config.yaml
bias: "none"
weight_decay: 0.12
lr_head: 0.00785
Each number is 128 + 24 x the weight over its row's rms, rounded and kept within 0 to 255. Layers, rows and columns count from 0. The size above them is the row's rms in percent of the matrix's.

# layer 7 MLP up, 1280x320, rms 0.0957, rows 390-471, columns 0-39
size [ 98 106 100  95 108  95 105  97 102 105  92  93  95  99  98  97  96 104 123 101 103 103  95 105  98 106 100  99  96 100  99  96 109  97  95  99  96  91  98  99 103  94 102 105 104  96 117 106 101  95  99  94  95 103  93 101  91 103  89 100 101  97 109  99  99  99  94 102  98 104 100  90  94 102  92 106 103 105 104  97  99  97]
[[109 116 103  99 135 144  86  95 120  90 126 106 119  92 171  96 103 168 130 115 139 144 115 144 127 117 139 137 194 105  59  94 154 129 143 153 164 171 141 189]
 [129 117 135 120 118 145 136 149 102 193  80 122 112 133  98 109 151 116 111 175 147 139 137 142 120 135 122 150 103 153 115 141 111  96 110  80 102 124 110 152]
 [ 99 121 173  71  88 134 144 111 108 146 129 105 184 154 165 125 110 145 109 138 146 170 148 158 176 123 134 155 117 143 136 139 144  79 161 134 161 149 148 163]
 [153 149 121 102 138 154  82 136 141 144 136 110 115 122 133 170 161 157 112 119 136 124 142 148 123 141 137 142 124 126 131 107 119 112  70  88  99 170 103 120]
 [145  96 116  89 150 115 117 147 122 127 182 128 131 143 102 174 133 144 156 113 138 140 124 159 137 131 130 131 117 143 102 159 126 155 146 105 154 172 114 107]
 [126 140 141  82 170 143  86 139 133 107  85  86 137 114 130 122  92  85 121 105 151 167 124 113 147 100  87 166 114  79 107 148 115  94 158 149 150 152 169 115]
 [112 155 151 130 123 119 154 166 114 132 149 163 146  91  81 174 110 150 140 152  92 112 125 136 115 112 161 108 157 172 104 121 129 132 109 100  91 100 114 132]
 [ 82 122  88 112 140 142 115 169 138 130 189 129 126 100 143  97 118 137 210 139 152 176 135 131 141 138 139 122 168 101 148 119 100 142 134 139 167 121 102 121]
 [137 110  94 136 136 147 176 115 125 136 117 151 136 130 123 116 156 186 131 147 123 183 154 134 123 167 129 109 128 117 141 147 134  53 138 137 135 152 161 148]
 [141 137 147 117  99 153 134 129 112 132 101 130 176 102 137 103 123 140 135 114 121 128 108 143 167 116 178 130 113 175 126 117 121 139 120 137 114 138 146 156]
 [107 131 148 107 122 146 120 125 116 158 165 162 129 144 113 116 157 123 101 120 115 109  73 135 139 125 128 153 120 109 134 107 141 129 115 122 122 144  84 202]
 [ 96 169 126 145 113  90 133 120 129 144 114 113 132 125 133 138 116 175 197 107 164 119 108 101 130  92  71 137 136 142 123 111 118 122  77 140 102 107 152 100]
 [130 155 126 150 114 113  97 124 174 149 170 161 168 137 140 135 131 105 110 119 122 120 106 121 132  87 123 119 154 162 134 104 152 130 148 135  98 131 128 146]
 [147 159 109 122 108 140 154 172 158 115 147 111 142 114 199 102 105 131 101 135  99 154 104 140 123 142 140 102 160 171  93 146 141 126 118 113 106 122 120 148]
 [134 154 138 138 157 138 170 161 137 105  87 139 119  83 100 158 100  99 126 158  90 175 120 174 156  94 185 145 188 109 140 116 128 132 143 123 102 124 165 133]
 [121 121 117 121 152 109  89 117 156 150 145 141  96  97 126  94 116 126 116 109 112  82 106 127 161 144 114  84 105 130 145 128 110 157 187 162 135 103  90 154]
 [ 95 113 112  86 139 158 156 137 127 141 119 120 182 132 134 101 140 100 125 178  92 102 118 123 150 134 125 122 161 124 144 109 106 174 134 148 106 170 134 112]
 [129 129 150  77 138 149 142 114 130 123 110 132 117 171 124 135 110  95 109 142 114  98 101 136 154  98 119 124 109  68  93  74 111 125 146 107 107 166 117  84]
 [145 137 126 130  88 136  78 148 130 133 126 129 116 107 155 134 157  99 153  99  92 122 132 105 156  73 126 102 169 168 124 136 126 130 149 171 110 154 113 127]
 [137 129 133 116 127 108 115 124  96 166 129  99 150 115 141 141 110 109 157 140 118 117 139 120 116 153 120 104 112 154 142 115 125 143 158 134 136 143 132 119]
 [139 150 172 113 140 157 151 117 151 139 117 121  99 141 151 135 122 150 131 109 154 160 142 130 150 102  81 147 138 108 133 111 118 140 118 123 130 166 147 143]
 [138 127 164  92 119 110 131 140 130 121 131 151 164 152 119 147 142 133 169  76 127 133 105 136 102 172 162 136  97  99 139 145 133 137 124  82 123 138 126  88]
 [100 132 127 136 141 112 116 113 103 120 136 109 125 155 106 127 160 108 131 135  99 173 193 131 136 137 107 126 132 145 112 145 102 163 109 125 112 135  87  91]
 [141 122 111 133 137 129 109 113 156  86 119 140 128  98 119 112 106  69 146 167 121 143 116 161 111 170 130 146  62 150 139 124 116 109 183 188 111 159 169 122]
 [114  73 162 141 139 140 136 116 130 147 177 109  98 116  96 136 135 119 100 120 126 209 101 137 149 171  93  84 127 146 143 113 189 135 149 139 123 122 137 126]
 [151 123 121 138 159 130 110 117 118 114 127 142 165 113 147 123  94 136 124 101 183 118 150 111 116 153 139 130  99  79  60  86 110 121 139 156 111 146 134 143]
 [ 92 128 127 147 136 107 100 108 180 149 105 155 122 139  75 127 114 142 153 133 106 147 155 174 110 130 108 133 123  83 129 112 137 122 184 141 110 135 132 120]
 [144 138 124  86 146 139  95 150 140 143 171 135 158  83 138 183 156 122 106 144 178 113 134 104 104 154 159 128 125 133 106 129 146 179 128 137 116 114 125 100]
 [149 108  99 178 130 129 111 105 110 135 158 124 126 109 116 102 130  92 125  90 168 131 122 157 136 175 165 151 155 115 152 109 159 160 124 148 175 125 171 107]
 [128 117 151  90 157 135 152  66 112 121 147 138 143 156 145 160 134 115 140 106  89 162 114 148 170  81 139  69 120 106 115 139 129 121 148 143  99 103 125 116]
 [106 139  88 140 136 131 145 128 153  98 112 147 107 105 131 134 123 102 114 118 128 131 166 117 117  73 125  78 135 162 143 117 144 121 139 137 172 146 125 151]
 [144 133 154 123 138 153 149 168 127 112 101 121 141 164 143 148 137 131 117 137 121 135 112 101 127 164 107 100 125 117 128 165  74 132 146 161  99 128 130 141]
 [146 101 115 110 124 140  90 182 138 128 121 148 108 106  74 115 137 121 131 159 145 171 110 117 102 131 113 171 146  92 191 115 112 115 129 149  83 115 133 151]
 [130 109 125 180 112 172 109 140 142  74  98 115  93 132  84  93 126 117 113 128 159 112 155 144  92 117 116  83 140 142 139 124 100 119 147 138 108 112 160 119]
 [103 195  99 123 116 166 143  97 164 110  64 109 151 193 140  88 104 146 134 134 151 124 124  96 135  78 147 128 152 105 127 107 107 117 145 155 160 133 105 114]
 [100 129 168 106 142 105 143 135 152 132 114 137 125  88 143 132 145 112 138 131  91  98 130 130 138 132  90 115 150 135 121  82 137 153 114  95 126 111 135 159]
 [152 159 121 129  85 144 161 116 108 134 116 104  94 148 109 151 134 138 127 166 135 123 126 152 129 126 156 131 133 123 107 143 150 142 102 149 116 124 134 115]
 [142 121 117 122 144 102  69  72 111 100 149 116 104 138 122 168 119 122 129 135 126  94 126 128  82 143 160 135 101 127 171 109 113 141 113 163 175 105 117 172]
 [146 143 155 110 141  95 114  97 138 126 130 153 108 110 163 106 165 120 122 139 145 170 129 143 107 142 144  98  81 135 150 111 106 117 158 154 111 123 117 122]
 [ 94 109  94 125 118 133  58 121 131 132 158 185 114 135 122 114 146 151 135 107 125 151  87 118 123 161 135 159 119 130 134 127 140 136 132 162 152  96 154 114]
 [121 122 124 138 178 126 119 130 161 168 142 139 110 115  84 138 126  88 154 147 160 167 102 145 111 112 135  84 111  67 178 114 121 119 104 111 100 149 116 114]
 [109 156  97 170 141 153 143  76 139 116 127 112 105 123  93 145  81 126 152 185 106 160 132 143 153 152 106 149 105 141 139 133 141 160 162 156 108 175 146 152]
 [101 120 153 123 123 146 138 132  93 111 121 109 105 105 142 142 105 128 135 107 120 113  98 116 154 137 101 143 136 116 178 133 101 122 141 119 117 130 138 155]
 [110  95  71 123 137  81 157 140 126 141 127 127 153 128 169 135 101  70 106 120 122 136 150 196 101 111 158 120  66 125 111 168 105 127 156 127 124 100 109 115]
 [ 93 143 104 135  88 173  92 169 116 144 136 175 133 154 107 156 106 117  78 130 124 166 113 136 166 155 109  78 101 128 149 159 147  69 125 111 154 157 128 114]
 [113  91 133  80 140 141 140 116 151 126 111 153  91 103 112 119 111 141 140 102 128 111 141 145 173  95 172 129  97 109 121  75 131 165 153 160 177 141 184 135]
 [137 119 152 117 149 110 132 125 172 159 120 136 137 135 120 145  99 114 106  87 138  98 108 143 143 153  68 106 150 118 124  94 101 181 100 170  63 151 156  97]
 [110 162  98 107 114  86 130 145 127 130 105  97 108 126 123 146 137 151 147 146 127 133 118 148 108 115 154 160 119 125 132 155 118 118 142  94 129 125 131 187]
 [135 118 127 106 132  96 144 104 113 106 102  95 109 126 119 101 160  85 151 163 115 131 135 140 141 108 176 125 146 171 121 130 115 132 121 134 113 139 138 167]
 [164  95 118  97  95 161  67 150 151 119 119 102 148 140 127 146 133 150 150 149  77 157 141 140 149  84 121 112 137 167  64 152 139 123  94 152 128 147 116 146]
 [103 134  81 120 176 111 150 130 155  92 168 156 124 186 111 125 149 102 110 125 165 159 128 108 113  99 133 105 110 184 154 152 157 162 110 137  95 122 127 119]
 [ 85 160 158  93 136 109 172 204 118 173 112 109 193 146 133 139 108 114 167 124 133 104 119 126 100 141 112 153 130 121 141 125 159  97 120 157 125 118 148 164]
 [143 173 120 107 125 129 128 104  78 123 138 139 102 196  79  96 126 111 149 142 156 155  95 136 114 152 120 121 158 108 152 183 122 115 134 157 108 129 118 137]
 [123 105 136  96 140 104  91 129 107 104 143 188 160 135 125 131 108 131 167 100 138 148 161 187 136 121 147 116 143 138 115  65 142 118 152 133 131 169 140 159]
 [130  84 115 115 132 152 115 171 130 119 117 154 136 138 128 139 114 132 137 131 158 118 133 109 162 143 136 104 132 102 121 129 114 128 147 158 176 168 134 164]
 [152 136  80 136  67  83 100 136 138 145  97 120 145 110 124 132 133 116 158  82 165 117 150 123 151 107 101 182 157  96 142 119 106 140 137 158  94 141 121 104]
 [150 145 106  96 110 101 116 162 126 102 106 112 147 179 122 136  99 118 125 148 149  95 146 142 121 115 117 147 114 124 133 124 142 148 132 111 107 144 107 118]
 [103  67 135 125 122 118 118  90 152 137 109 110 119 117 113  83 177 138 153  81 112 158  69 145  92 147 123 109 131 124 121 152 169 142 149 123 178 199 126 147]
 [138 106 131 164 124  96 129 123 152 103 114 131 153 154  81 110 164 139 104 134 168 161 142 138 127 105 152  75 111 108 182 105 113 145 130 121 116 146  97 157]
 [128 127 126 173  96  97 129 126 123  97 119 105 113 124  99 154  91 110 123 139 122 132 108 163 154 167 125 131  75  91 122 150 116 114  79 138 144 127 129 154]
 [131 101  57 132 128 173 151 154 125 142 107 140 105 153 115 102 119 141 100 131 115 157  94 133 120 124  96 153 124 127 159 144 133 147  38 170 105  93 135  90]
 [130 123 131 112  84  98 161 168 131 122 100 123 130 129 139 140 130 108 158 140 112 115 143 110 157 111 168 145 130 101 141 107 121 131 160 148 108 118 142 124]
 [ 96 130 131 122 139 124 122 106 127 152 140 144 154 106 105 160 120 130 168 152 149 135 150 146 119 114  95 150 142  92 100 135 132 119 120 147 143 117  75 156]
 [142 140  95 122 110  95 166 128 140 115 110 148 130 100 113 128 122 142 173 145 122 104 166 162 105 118 148 118 127 136 125 154  89 155 148 136 148 122 113 123]
 [144 178 186 121 123 163 118 150 121  93 140 118  90 120 159 120 119 124 112 169 151 117 119 131 169 108 127  94 124  85 119 110 108 136  98 183 124 101 107 142]
 [143 137 138 117  93 105  84 177 165 100 104 143 141 147 133 117 188 129 140 154 133  69 134 150 160 127 110 125 112 139 119 106 164 129 140 135 140  96 128 140]
 [134 136 124 146 155 137 146 134  96 110 149 116 165 153 143 141 143 139 139 171 150 151 163 107 103  95 144  99 111 116 181 113 106 154 122 107 139 111 168 109]
 [110  90 139 128 133 124 103 103  93 113 116 138 143 124 115  98 163 136  92 131 141  84 150 122 157 165 139 157 170 121 131 113 126 131 143 109 120 146 145 115]
 [121 147 125 146 139 120 135 135  95  84 160 168 141 118  91 111 157 138 170 121 127 122 105 160 119 102 117  99 149 137 153 126 138 137 124 147 144 155 108  88]
 [100 109 124 131 120 140 110 152 176 130 109 125 123 112 164 108 103 110 120 180 111 140 173 120 158 113 134 145  63 120 107 135 135 118 102 126  89 133 130 146]
 [106 134 109 112 135 122  89 147 116 127 131 128 117 116 135 143 140 133  83 131 165 148 152 159 138 150 155 116 110  67 161  94 135 171 127 113 131 139 131 126]
 [145  90 143 158 123 158 120 151 141 148 168 123 151  86  86 141 154 124 158 124  99 122 134 140 158  58 110 175 175 117 137 139 131 134 150 130 110 144 108 153]
 [131 104 116 159 105 112 109 115 111  92 136 111 162 101 125 112 106 109 117 138 131 133 128 115  99 129 141 107 140 147 101 125 135  71 157 139 139 101 136 100]
 [165 219 147 129 144 105 152 111 130 128 105 116 173 119 150 102 119 142 113  95 108 124 148 164 140 102 108 114 138 108 122 124 101  94 141 130 134  98 113 122]
 [152 109 133 138 119 118 116 149 116 121 131 168 132 130 165 121 140 108 140  85 103 126 108 180 137 123 126 144 139 106 110 155 143 129  86 126  61 110 120 117]
 [117 121 110 131 104 157  94 118 142  96  74 113 108 116 148 139 105 115  78 147 129 121 168 116 142 119  87 107 128 108 151 120 144  89 127 109  98 166 145 123]
 [122 116 118  93 144 122 123 123 133 111 120 162 166 122 108 143  83 119 146 116 155 142 116 125 104 155 107 105 154 129 163 111 110 117 110 176 110 106 117 154]
 [150 148 170 109  80 130 132  99 109 103 125 129 114  89  95 110 167 133 137 110 154 149 143 129 103 177 156 120 146 144  84  94 197 177 172 103  89 152 115 150]
 [ 95 129 153 139 134 129 127 157 119 147 108 164 110  88 108  97 129 105  97 145 125 139 133 170 130 157 145 147 116  97 114 130 153 118 167 111 120 119  90 132]
 [137 101 129 125 128 133 116 138 118  81 141 152 104  82 149 115 164 156 143 129 167 132 100 144 150 120 195 126 116 102 108 150 157 131 137 124 151 117 127 130]
 [153  88 112 142  81 119 152 134 140 176 125 120 136 100 103 117  98  86  93 134 148 134 116 133 102 129  94 135  98 106 127 112  91 120 108 119 148 125 116  81]
 [135 165 150 121 127 107 125 108 116 137 136 110 174 131 173 108  98  92 118 148 131 113 112 167 185 114 136 108 124 128 121 103 120 134 130 106 150 114 129 145]]
# layer 7 MLP down (transposed), 1280x320, rms 0.0945, rows 390-470, columns 0-39
size [ 99 110 103  98 115 100 111 103 104  94  95  94  94 106  90  96  95 107 124 103 107 107  97 102  91  99 100 102  89 101 104 105 102  93  96  93  96  86  94 105  88 101 111 105 100  91 110 109  97  94  96  84  94 105  99 108  89 105  88  89  95  93 103 100 100 105  95  96  96 101 104  92  92  94  97 108 106 100  95  89 111]
[[110 128 125 136 121 123 126 113 100 100 125  74 103 111 136 121 178 132 138 123 108 137 149 116  82 139 128  95 144 105 143 120  73 147 169 129 141 136 169 136]
 [127 117 101 159 132 130 115 150 104 121 116 116 124  97 163 139 205 135 150 126 116 162 179 125 105  92 139  98  74 144 117 129 134 123 107 119 125 169 120 157]
 [116 135 109 128  82 131 141 121 113 142 155 113 120 198 132 157 135 170  83 123 113 133 116 105 129  97 151 149 159  98 141 180 107 117  99 141 103 127 123 173]
 [123 107  95  86 157 163 164 135 157  97 172 147 151 155 116 142 138 137 124  75  97 162 143 106 125 130 113 118 170 115 145 107 114 105 154 154  91 141 150 133]
 [ 83 118 127 157 128 101 142 125 153 103 182  67 128 129  96 129 144 143 154 151 120 115 153 129 129 152 146 140  90  77 125 101 159 137 115 165 151 124 112 137]
 [104 126  85 139 121 127 113 109 137 120 147 103 144 126 137 161 108 110 126 136  77 110 123 115 136 103 117  91 114 196 134 167  87 123 110 125 120  83  89 130]
 [101 153 137 135 106 109 187 144 145 149 142 105 167  78  97 113 107 136 123  85 109 157 138 174 136 128 116 145 135  93 135 134 156 103 145 125 130 163 117 124]
 [113 111 110 137 131 159  90 136 108 131 130 155 103 129 177 136  75 105 182 108 145 104  70 119 130 107 108 140  98 132 162 134 122 130 123 150 123 145 144  88]
 [129 181 120 126 135 128 136 148 108 132 126 127 165 161 111 119 100 127 156  81 119 166 148 133 124 100 100 101 103 121 127 122 127 104  93 162 105  83 168 152]
 [110 171 111 129 147 143 109 137 149 108 127 111 103 106 147 134 122  91 128 119 130 147 143  72  91 135 102 134 169 113 138 140 154 135 183 145 138  75 129 124]
 [119 103 148 156  79 145 135 101 111 137 164 124 126 167 125 137 109 117 111 136 122 118 150 132 151  74  84 147 123 177 158 115 154 106 119 133 116 106 118 145]
 [103  87 108 123  96 107 132 112 158 151 162 110 149 146 111 136 164 143 128 154 153 108 106 159 181 127 145 113 150 149 130 134  91 166 117 161 116 115 130  88]
 [154 133 118 111 129  96 116 103 110 149 124 154 153  86  97 118 150 136 140 139 137  88 103 147 152  98 147 117  86 155 158 141 148 156 115 137 159 156 102 142]
 [121 134 146 105 132 163 149 122 137 120 152 142 164 114 114  91 128  97 161 139 116 115 118 173 133 168 158 129 129 159  80 118 127 127 110  98 121 127 107 121]
 [187  81 103 105 122 125  99  87 145 115 176  91 108 139 130  95  87  91 136 101 139 110 108 110 133 135 118 113 139 139 115 163 140 123  90 119  77 141  74 130]
 [142 127  95 118 132 162  91 133  99 137 103 135 137 141 108 114 156  99 100 111 187 139 188 122 139 195 152  76 143 125 170 151 109 132 110 144 121 171 109 154]
 [103 133 131 116 102 131 186 127  93 163 109  73 127 130 118  80 138 133 129 124 115 140 139 133  90 145 141 100 122  88 114 163 130  93 138 128  79 134 177 131]
 [157 112 154 149 126 161 164 140 159 126  64 162  96 105  90  75 157 115 165 107 126 126 142 112 158  95 107  99 113  99 123  88 135 151 110 125 142 124 151  99]
 [123 145 101 124 131 136 144 116 133  78  68 100 104  96 151 110 141 118 142 133 122 137 103  75 169  93 110 144 145 160 138 101 155 153 119 165 137 166  98 161]
 [168 110 161 137  98 125 129 118  88 132 125 105 109 113  86 180 125 149 134 101 157 100 122  94 104 157 158 121 165 106 154 105  78 130 104 105 149 161 142 135]
 [139 155 114 157 140 139 100 141 143 138  78 138 172 163 117 108 102 186 117 109  75 135 144 161 120  93 132  90  91 101 122  98 151  85 135 117 149 132 114 117]
 [137 106 120 145 105 135 113 103 130  85 133 145 129 141 153 128 123 109 109 113 158 171 120 114 120 162  92 127 158 141 130 119 140 148 131 137 132 156  95 100]
 [113 137 126 123  97  94 107  83 154 121 110 182 138 116 148 126  90 146 139 142 131 113 138 151 158 139 129 116 121 112 147 144 122 181 132 113 137  98 118 172]
 [145 115  83 148 125 156 101  98 151 121 122  95 105 131 137 140 128 125 177 156 111 137 146 135 130 133 146 134 140  90 109 121 129 106 163 148 103 104 105 109]
 [108 131 110 101 129 154 125 122 147 133 134 144 108 174 118 107 165 126 157 127 111 125 119 146 112 164 142 157 141 114 108 139 139 127 145 153 134 122 151 126]
 [116 134 168 132 149 118 112 109 141 127 104 112 128 135 120 135 140 129 177 138 136 110 150 165 145 130 138  98  57 140 118 134 111 117 109  85 118 149 127 143]
 [117 156 115 146 147 128  99 105 149 106 118 129 125 142 122 133 120 161  82 158 101 167 104 127 146 118  96 118 141 136 126 133  76 117  78 137 109 155 137 133]
 [138 125 107 109 116 130  95  95 168 105 187 109 164 142 103 117  96 127 115 143 121 124  95 154 170  97 137 159 127 161 179 141 138 169 149 105 141 117 175 104]
 [132 104 156 135 101 160 155 116 137 126 133 154 140 124 171 119 123 190  94 128 106 144 153 165 110  95 112 123 102 139 147 120 140  99 153  58 110 113 152 101]
 [149 137 136 117 139 129 180 106 158 125 107 127 120  81 132 144 135 133 132  65 149 103  98 129  88 119 111 142 111 115 116 161 159 103 156 123 121  89 119 142]
 [140 117  98 115 160 138 143 149 152 113 107  76 114 134 105 126 105  99 131  92 144 143 100 130 145 110 131 127  91 113 177 121 131  85 115 133 148 133 140 129]
 [112 152 134 143 148 145 147  64 116 133  97  97 139 157 137  98 111 133 155 144 131  97  91 156 155 162 109 130 181 140  97 133 119 143 116 117  80 144 147 142]
 [119 142 127 165 126  74 126  92 167  90 126 155 137 114 129 118 120  98 117 124 136 132  95 106 127 120 116 146 139 132  92 142 109 107 152 112  99 108 154 118]
 [ 78  99 137 104 148 119 125 140 141 125 104 139 171 114 116 117 169 126 123 128 144 135 154  76 132  99 146 116 112 103 123  98 122 124 109 127  85 204  89 134]
 [131 108 128 134 136 104 155  90 140 139 134  97  99 134  85 132  94 132 175 116  96 141 110 111 136 120 131 135 135 116 116 116  92 128 161  70 118 162 141 124]
 [135 115 157 103 144 158 122 130 124 117  97 135 131 126 117 140 109 167 122 127 133 114 129 135 146 161 177 117 131 136 136 117  82 187 116 174 119 153 115 142]
 [118 186 124 136 119 121 120 151 128 103 138 150 100  98  87 121 135 147 152  84 131 181 133 108 125 163 157 135 141 118 134 146 167 149 146 126 135 155 115 145]
 [140 124 136 126 160  91 139 112 129 166 107 114  98 145 154 128 151 125 101 166 169 119  98  96 137 109 126 136 133 125 155 114 119 103 151 104 115 156 151 137]
 [118  91 116 132 170 154 134 124 136  80 146 167 145 129 149 145 118 147 114 108 121 107 132 105 140 126 111 122 169 129 133  92 132 172 155 154 134 133 112 118]
 [142 142  98 119 128 161 116 144 112 133  77  94 123 101 115 151  87 142 147  74  90 112 155 125 122 162 133 119 139 115 125 110 112  88 130 136 175 121 149 146]
 [122 158 162 158 159 125 112 146 107 123 145 121  83 114 157  82 120 158 119 149 139 121 133 109 135 135  84  76 120 152 140  90 165 145 131  72 133  94 154 162]
 [156  98 150 151 140 132 116  95 138 156 105 146 115 133 165  90 189 127 110 138 143 164 142 122 118 112 126 124 155  75 142 106 134 121 110 119 172 124 127 169]
 [ 78 101  82 187 111 116 116 133 108 149 136 137  78 122 122 158  88 118  96 134 125 139 138 132 118 139 130 137 134 132 118 178 156 127 117 134 117 137 125 113]
 [158 123  95 133 110 119 137 123 137 116 118 135 142 146 153 127 147  95 133 140 141 148 120 126 120 141 150  90  96 106 110 152 112 105 156 138 133 141 121 152]
 [111 110 110 156 157 175 157 133  94 134  85 103 159 103 117 146 163 130 146  99 143 182 134  99 145 139 152 132 160 139  99 153 122 135 144 117 118 163 119 106]
 [142 119 138 104 100 134 148 115 148 100 101 131 161 137  77 168 111 148 130 134 141 113 115  87 150 126 111 132 192 138 164 126 131 150 112 109 150 135 123 130]
 [183 119 129 129 125 140 144 158 108 159 122 110 158 134 117 130 127  82 146 132  99 127 135 138 140 105 117 158 119 112 134 120 144 128  98 133 138 143 114 120]
 [103 178 135 117 127 106 112 111 115 103 109 110 126 161 107 133 172 101 154 133 112 126 153 121 146 151 135  96 168 136 142 110 151 144 115  88 131 117 157 163]
 [178 124 130 178 147 169 126 110 148 124  85 111 139 152 140 130 136 125 122 124  79 115 173 111 105 135 137 119 102 107 138 144  87 154 122 157 102 145 133 167]
 [122 105 122 125 163 149 130  98  99 107 104 115 114 130  91 109 107 121 103  94 155 155 117  81 174 152  99 146 116 127 169  91 108 168 112 141 109 152 137 142]
 [124 130 170  94 116 134 129 116 109 173 165 128  82 117 110  86 118 128 123 142 125 148 117 161 120 150  71 122 133 110 150 192 131 148 121 137 119 112 135 142]
 [138 114  93 176 149 125 164 134  81 113 171 167 140 132 155 136 153 120 139 118 146 146 192 108 131 149 135 129 117 101 114  99  99  96  88 106 125 111 122 120]
 [141 124 133  86 149 116  97 175 129 131 108 146 125  78 192 118 136 168 132 105 149 134 170 158 150  98 108 136  94  74 149  99 103 143 181 110 122 148 103 102]
 [125 125 134 124 132  95 144 138 176 121 132 141 153 125 132 122 134 125 137 163 153 102 168 108 101  82 124  94 135 144 103 121 132 144 155 131 110  70 108  73]
 [130 122 126 127 124 109  88  86 150 132 144  92 132  94 127 113 173 123 139 133 106 162 104  79  75 137 162 121 125 137  76 133 141  86  95  89 124 100  97 116]
 [145 134  95 121 127 108 104  40 148 147 124 160 100 142 144 134 110 151 117 150 125 120 136 139 135  79 154 149 128 124 158  99 155 105 113 136 126 180 110 134]
 [114 154 118 152 134 107 109 146 121 103 172 105 116 143 188 146 130  92 144 105 131 127 109 160 162 191 130 102 160 124 125 152  97 105  92 119 107  98 119 161]
 [134 118 143  88 116 133 105 127 193 165 140 131 161 110 128 142 108 105 125 143 163 147 133 142  99 160  77 136  73 134 128 161  73 124 140 122 141 104 135  82]
 [130 167 135 110 135 119 137 159 134 113  96 115 107  92 134 113  96 103 154 141 169 121  67 152 111 137 114  83 127 184 112 124 158 133  97 158 117 170 158 125]
 [143 163 146 117 131 144  79 117 129 120 112 116  68 124 136 199 130 109 114  81 134 108 106 120 127 116 112 100 110 108 124 146 158 135 123 163 133  80 169  90]
 [124 119  97 132 130 118 157 138 104 147 136 136  91 135  98 121 120 128 144 146 122 139 101 135  97  80 100 110  87 115 162  96 132  96 137 128 145 174 143 144]
 [157 121 121 149 115 129 126 114 123 126 154 143 129 121 169 152 127 115 134 122 196 157 125  85 153 150 164  95 130 125 132 148 131 139 147 125 139 137 108 162]
 [151 130 189 126  95  89 126 127  91 135 138  99 127 155 110 127 117 136  91 118 124 115  87 156 113  94 102 187  96 131 144 140 112 124 117 105 121 129 113 112]
 [ 72 137  89 136 144 121 151 131 111 177 172 115  79 112 126 130 129 123 111  99 122 111 134 146 105 104 116 101 144 149 152 160 103 135 147 132 125 132 148 129]
 [147  92 155 134 134 108  90 127 132 136 149 165 138 144 122 156 114 104 131 146 153 136 135 110  76 165 149 122 123 188 117 117 134 123 182 105 105 107 117  87]
 [150 148 119 129 154 140 134 138  77 182 132 107 160 129 141 123 141 112 123 141 161 165 116 118 144 110 132 129 146 159 122  93 106 151 127 128 133 183 114  97]
 [176 143 115 119  80 136 113 153 111 165  83 129 122 114  92 117 115 118 164 118 111 139 116 121 176 106 109 126 153 180  88 103 128 112 151 136 108 137 113 115]
 [157 139 144 151 111 162 156 109 119 137  90 140  94 117 157 181  96 100 145 115 156 165 102  95 127 179  97 119 141 139 126 128 115 160 149 169 130 135 113  61]
 [102 126 136 152 112 107 148 142 123 117 156 119 118 129 103 128 139 147 131 142 135 125 107 130 142  75  87 151 135 114 124 123 155 111  96 147 169 130 110 126]
 [101 153 122 141 157 146 129 171 131 121 131 145 128 120 127 104 123 162 117 105 104  91 103 161 108 134 104  75 139 152 137 137 139  94 134 140 154 133 154 135]
 [ 78 129 130 100 165 133 105 127 108 141 118 121 134 106 139 111 133  97 139 106 141 158  87 152 142 139 174 133 122  71 176 109 115 168  94 118 112 135 129 170]
 [146 155 134 111 136 108  67  75 158 138 119 142 130 118  99 123 146 110  99 155 140 116  97 103  98 107 118 134 118 141 116  91 116  85 163 125 146 131 125 120]
 [108 115 126 101 149 115 137 135 115 153 155 145 160 142 129 166 129 153  95 158 122 126 129 129 121  98 117 143 146 156 111 172 117 162 122 132 102 138 136 113]
 [176 103 124 144 119 129 120 142 137 115 179 118 118 129 117 127 176 124 152 115 136 188  93 144 140  86 104 130 140 105 101 136 143 139 135 125 132  97 170 150]
 [135 130  91 138 100 103 122 122 120 144 151 125 116 136 151 151  94 138  99 125 107  96 177 109 160 117  91 141 121 133 163 120 148 103  92  85 149 139 115 167]
 [158 136 142 132 108 173 171 127 106 134 158 122  92 111 127 129  97  92  97 108 112 101 139 120  96 118 114 139 147 103 113 134 127 103 160 141 109 154 116 123]
 [139 120 149 119 162 155 109 152 106 100 124 143 122 168 174 107 131 105 107 131 175 177 107 154 135 146 117  90 152 142 177 107 112  76 145 109 110 141 117 148]
 [134 115 151 167 113 150 143  69  92 133  79 133 112 159 113  45 137  81 139 141 115 155 163 124 101 121 127 141 129 167 104 135 109 135  83 117 115 132 115 149]
 [131 147  99 115 161 170 162  96  98 157 130 135 116 127 143 165 138 141 128 131 117 159 111 129 159 128 129 118 114 103 103 156 181  99 107 125  85 140 112 144]
 [145 138 154 142 135 127 116 106 128 120 146 120 114 122 112 163 125 150  89 173 149 138 133 142  96 146 107 142 144 140 153 119  98  88 139 110 121 114 159 135]
 [115 132 138 122 155 156 171 163 112 129 140 150 156 148 129 129 144  97 157 119 118 144  95 143 127 173 124 162 118 126 118  95 137  73 109 130 124 100 163 155]]